Part of a small language model's weights.
Size: 13 layers, MLP 384 tanh GELU, vocabulary 2048.
Each number is 128 + 24 x the weight over its row's rms, rounded and kept within 0 to 255. Layers, rows and columns count from 0. The size above them is the row's rms in percent of the matrix's.

# layer 4 attention value, 96x96, rms 0.133, rows 72-95, columns 0-95
size [115 113 111 116 115 124 110 118 112 122 124 114 123 119 109 123 120 114 109 113 115 114 121 105]
[[145 133 175  82 110 132 144  88  58 115 143 103  93 160 122 126 121 150 111 149  97 120 136 148 102 146 130 127 136 128 130 130 161 138  97 132 110 110 194  99 108 133 156 144 148 145 114  94 154 110 142 144 118 127 113 114 109 136 133 162 137 146 148 148 159 156 104 148 159 104 112 166  95 134 117 126 112 136 134 106 119 114 110 166 149 154 140 100 116 114  81  91 174 153  99 149]
 [ 92 132 154  86 160 100 129 132 111 122  96 163 120  88 116  96 102  91 146 111 116 105 133 155 123 113 127 120 142 128 102  73 171 137 182 116 166 117 147 128 128 160 142 143 132 163  97 148  92  85 114 157 139 152 120 101 142 153 133 101 116 115 147  85 131 154 128 135 141 110 152 152 121 112 192 164 136 128 156 118 145 116 120 140 118 152 124 134 164 111 146 108 106 129  92  99]
 [136 112 130  88  95  86 129 115 122 126 109 191 131 124 137  93 105 144 107 143 139 149  92 100 128 156 122 162 110 152  80 176 127 110 137 100 107  92 140 136 183 123  65 123 131 101 129 158 110  87 124 111 131  70 113 126 134 152 151 143 136 109 129 154 129 157 124 155 133 156 124 105 129 150 126 124 121 135 121 118 124 159 141  73 132  98 102 164 149 119 100 138 124 117 129 101]
 [146 105 168 142 133 150 134 124  95 155 162 164 134 133 187 176 154 134 115 115 101 106 154 150 117 143 130 127 103 121 157 141 112 118 189 144 118 120 102 103 140  94  95 115  89 138 145 166 127 111 138 167  98 112 129 103 118 100 162 145  93 165 138 111 139  99 137 109 100 121  78 112 119 144 134 121 118 108  95 130 105 133 161 104 167 164 127 108 156 111 156 118 110 145 116 148]
 [ 93 155 129  97 100  97 115 125 125 117 145 129 119 130  73 126 170 103 134 113 137 118  96 144 121 138 107  94  99 127 121  94 120  95 108 154 125 143 139 128 160 109 152 150 129 124 118 112 171  68 120 152  79 156 102 134 131 129 126 138 168 105 157 126 131 169 121 133 103 119 123 156 144 127 141 138 148 143 137 167  79 104 108  86 170 154 149  91 123  88 164 142 162 153 141 116]
 [131 135 139 123 124 134  75 159 153 100 121 150  97 152 144 131 146 116 143 184 141 139 141 129 152  96 115 125 177 128 162 134 160 126 161 123 169  91  95 123 107 119 180 109 113 114 157 152 119  77 111  97 129 100 188 133 191 109 112 117 152 155 109 135 149 142 158 116 119  99 104  88 127 132 134 108 143 153 103 143 110 120 137 100 141 145 130 104 137 106 113 122 131 120 126 161]
 [139 103 121 115 120 103 123 105 115 149 122 108 104 107 125 147 146 125 173  76 158 125 127 117  73 134 113 144 127 145 209 159 154 159 105 156 118 104 156 124 121 141  97 158 112 160 125 159 100 165 153 130 125 127 102 138 151 119 124 147 132 171 132 122 115 113 116 111  88 161 143 130 147 116 126 134 179  94 127 124 122 110 117 125 142 136 134 162 163 130 177 132  88 156 118  86]
 [ 96 135  91 120 117 111 134 103 161 145 121 132 128 157 131 123 135 115 136 116 113 173 177 114 113  79 150 144 107 174 145 135 121 122 144 129 100 137 113 132 126 141 133 146 112 126 170  93  99 173  86 134 101 105 113 127 164 112 173 124 123 128  89 138 168 163 104 129 125  81 132  83 136 124 158 129 160 163 135 124 122 169 104 118 104  97 168 107 141  82 118 130 135 112 152 101]
 [103 133 153 112 137 151 124  73 126 131 134 161 135 137 129 106 118 141 150 144 193  85 128 115 119 108 169 114  92 116 140 184 145 128 111 106 117 122 115 138 128 118 111 149  96 117 150 137 147  95 123 128 128 150 134 124 140  91  96 104  97  80  84 134 146 138 120 151 121 111 154 153 158 147 119 110 141 160 124  93 166 164  59 103 140 100 142 113 145 160 100 131 153 128 119 151]
 [165 130 156 106 162 135 113 137 112 138  95 115 142 147 147 179 106 151 139 113 154  96 158  92 120 118 138 144 100 125  88  72 150 116 177  80 135 148 127 121 115 180 123 130 155 161 129 100 148 111 139  92 149 126 160 143 135 147 123 126 120 160 142  88 170 133 111 148  93 126  95  90 123 129 102 180 111 128 102  96 144 116 119 137 121  97 108 133 133  83 133 141 136 141 130 139]
 [117 157 152 148 126 114 115 105 158 107 146 125 123 139 106 165 159 114 155 108 129 162 153  70 141 177 114 117 167 106 113 140 126  96 141  68 111 130 103  93 161 111 117 115 168 161 120 147 127 125 109 111 129 123  96 124 122 146 139 120 101 151 138 135 136 130  97  96 114  87 128 146 112 207 142 120 151 112 133 114 157 158 101 101 128 164  96 141 125 149 116 154 153 119 137 157]
 [123 141 106 159 145  79 123 127 155 126 105 132 164 146 141 117 163 122 123 129 179 118 133 146 114 136 130 132 146 139 149 141  79 147 101  63 129 113 148 140 153 102 111 130 164 130 126 129 163 137 141 157 120 163 122 106 116 111 100 114  96 165 116 108 127 131 157  89 109 128 126 107 104 115 122 121 130 110 130 110 142  85 124  97 161 183 128 121 160 132 119 195 155  63 132 129]
 [143  82 133 135 152 115 122 127 131 118 113 142 110 150 147 154  89 143 156 136 100 127 115 154 114 120 121 125 123  47 108 161 145 133  96 115  90 128 171  96 182 194 152 100  95 125 133 156 122 146 117 141 124 120 123 158 118 123 130 156  85  89 106  75 141 119 122 117 165 137 103 100 126 111 138 140 160 105 108 119 104 135 144 105 134 101 131 116  98 116 115 105 131 155 156 133]
 [110 136 140  97 159  92 117 117 126 153 152 120 167 194 141 106 120 117 103  90 130 100 131 117 127 153  90  94 136 108 170 112 121 148  92 155 105 143 106 134 113 146 144 124 154 143 125 145 172 121 101 136 118 137 111 154 124 162 143 111 158 105 141 144 111 132 119  88 135  78 126  89 134 111 147 119 160 133 111 105 150 107 130 177 173 122  79 147 110 133  98 134 100 124 107 172]
 [137 143 143 118  86 147 141 173 126  95 154  91 128 139 142 105 129 130 134 109 149 138 108 146 114  73 132  97 125 106 126 120 137 111 127 126 124 151 157 175  94 110 100 105 122 126 113 131 149 142 102 155 127 127 163 107  96 119  99 126 140 151 108 115 147 124 169 161 178 106 142 100 110 110 164 124 148 100  57 135 142 145 142  74 121  96 163 134 136  95 148 173 149 118 145 104]
 [123 126 144 161 121 126 165 114  90 161 131 169 112 169  95 107 116 156 106 117 137 140 123 102 120 102 123 139 204 100 105 139 123 156 130 110 156 164 129 140  69 101 108 126 143 126 119 144 144 142 149 105 122  73 160 119 142 101 120 112 125 124 100 126 139 132 126 117 154 168  82 128 134 118 122 152  90 142  94 145 117 139  91 148 104  99 118 121 172 149 132 137 138 126 101 175]
 [ 86  97 148 127 127 154 109 138 150 126  89  92 119 135 124 168 124 165 140 132 101 132 147 125 155 139 126  88 131 144 107 151 139 128 119 160 133 128 160 144 112 105  96 115 131 137 123 154 110 119  78 170  96 151 114 155  87 117  99 106 149 156 131 110  64 153 138 102 121 138  79 118 139 132 117 111 117 124 151  98 125 140  81 140 188 128 137 159 116 130 100  84 120 103  88 120]
 [125 107 131  89 176 135 135 136 148 151 103 155 151 157 149 122 133 158 118 157 113 126 178 161 159  77  70 129 120 150 112 146  92 131 158 123 130  93 150 168 129 112 157 145 135 150 159  81 134 125 127 123 126  77 106 129 132 127 119 142 136  88 132 105 162  80 181 110 121  87 114 160 133 131 133 106 155 133 132 130 139 154 141 145  98 126 137  96 113 134 158 119 130 105 103 145]
 [111 116 130 130 146 112 114 143 116 141 139 103 100 154 112 167 121 115 162 166 150 126  73 100 124  89 102 136 149 115 114 133 142 100 125 157  77 125 143 116 141 129  83 167 116 162 168 120 152 140 174 103 151 123 179 128  98 166 159 115 166 158 131 117  84 135 123 163 148 134 137 123 131 103 160 110 163 125 109  94 159 121 143 116 100 148 128 147  87 152 112 142 108 108 115 114]
 [130 117 181 108 116 150 143 127 133 107 143 115 109 135 119 117 136 101 112 129 165 130 134 108 128 110 155  80 108 148 106 160 115 104 135 180 153 114  89 114 135 132 165 155 108 136 109 150 114 116 167 147 101 102 134 146 172 129 161 132 122 131 157 102 114 112 108 138 158 136  82 117 110 140  98 115 165 150  82 135 110 165 143 117 201 121 116 112 133 140 111  95 128  89 161  95]
 [ 81 140 156 145 153 112 112 119 109 133 175 124 132 159 116 137 139 170 157 139 116 125  87 133 144 131 131 139 111 134 113 130 104 150 127 149 130 134  86 167  49 137 102 134 156  89 119  99 138 105 163 135 161 136 128 122 151 131 129 120 128 120  60 110 101 161 142 161 143 114 118  84 148 159 129 121 109  79 172 125 143 140 134 140 148 145 106 130 112  97 146  94 107 151 116 143]
 [136 128 136 187 146 149 122  95  96 106 132  93 102 126  87 198 106 114  99 181 114 109 156 119 120 128 122  92  92 121 153 148 158 114  99 132 129 138 128 122 115 121 118 118 163 120 105 142 131 160 136 128 151 140 116 145 182 133 122 166 137 139 103 102 127  98 105 120 169 148 144 132 144 129 161 100 139 155 124 159  86 164  92 125 103 134 126 116 149 141 136 153 104  81 114 106]
 [167 145 183 139 158 149 119 109 124  85 109 112 135 122 180 134 128 119 105  94 178 153 105 100 121 145 125 113 138 145 112 149 123 122 118 147 120 178 118 101  91 129 122 125 140 148 124 145 189  97 119  86 136 114 158  98 112 139 113 106  86 112 135 106 116 139 161 132 104 128 161 125 107 131  98 176 179  86 136 134 113 129 127  98 153 135 123 103 162 148 133 141 128 113 128  94]
 [107 115 161 130 138 121 154 109 123 139 149 123 114 126  98 134 136 196 154 102 129  89 131 135 125 129 126  79 106 135 125 141 154 144  88 113 165 103 123 144 144 119 181 107 143 115 153 154 122 163 123 135 169  99 138 103 132 170 116 108 152 116 118 205 124 141 129 146  89 109 147 125 106 115 163 159 107 111 124 182 135 134 109  89 122 171 141 120 145 121  93 130 121 105 146 147]]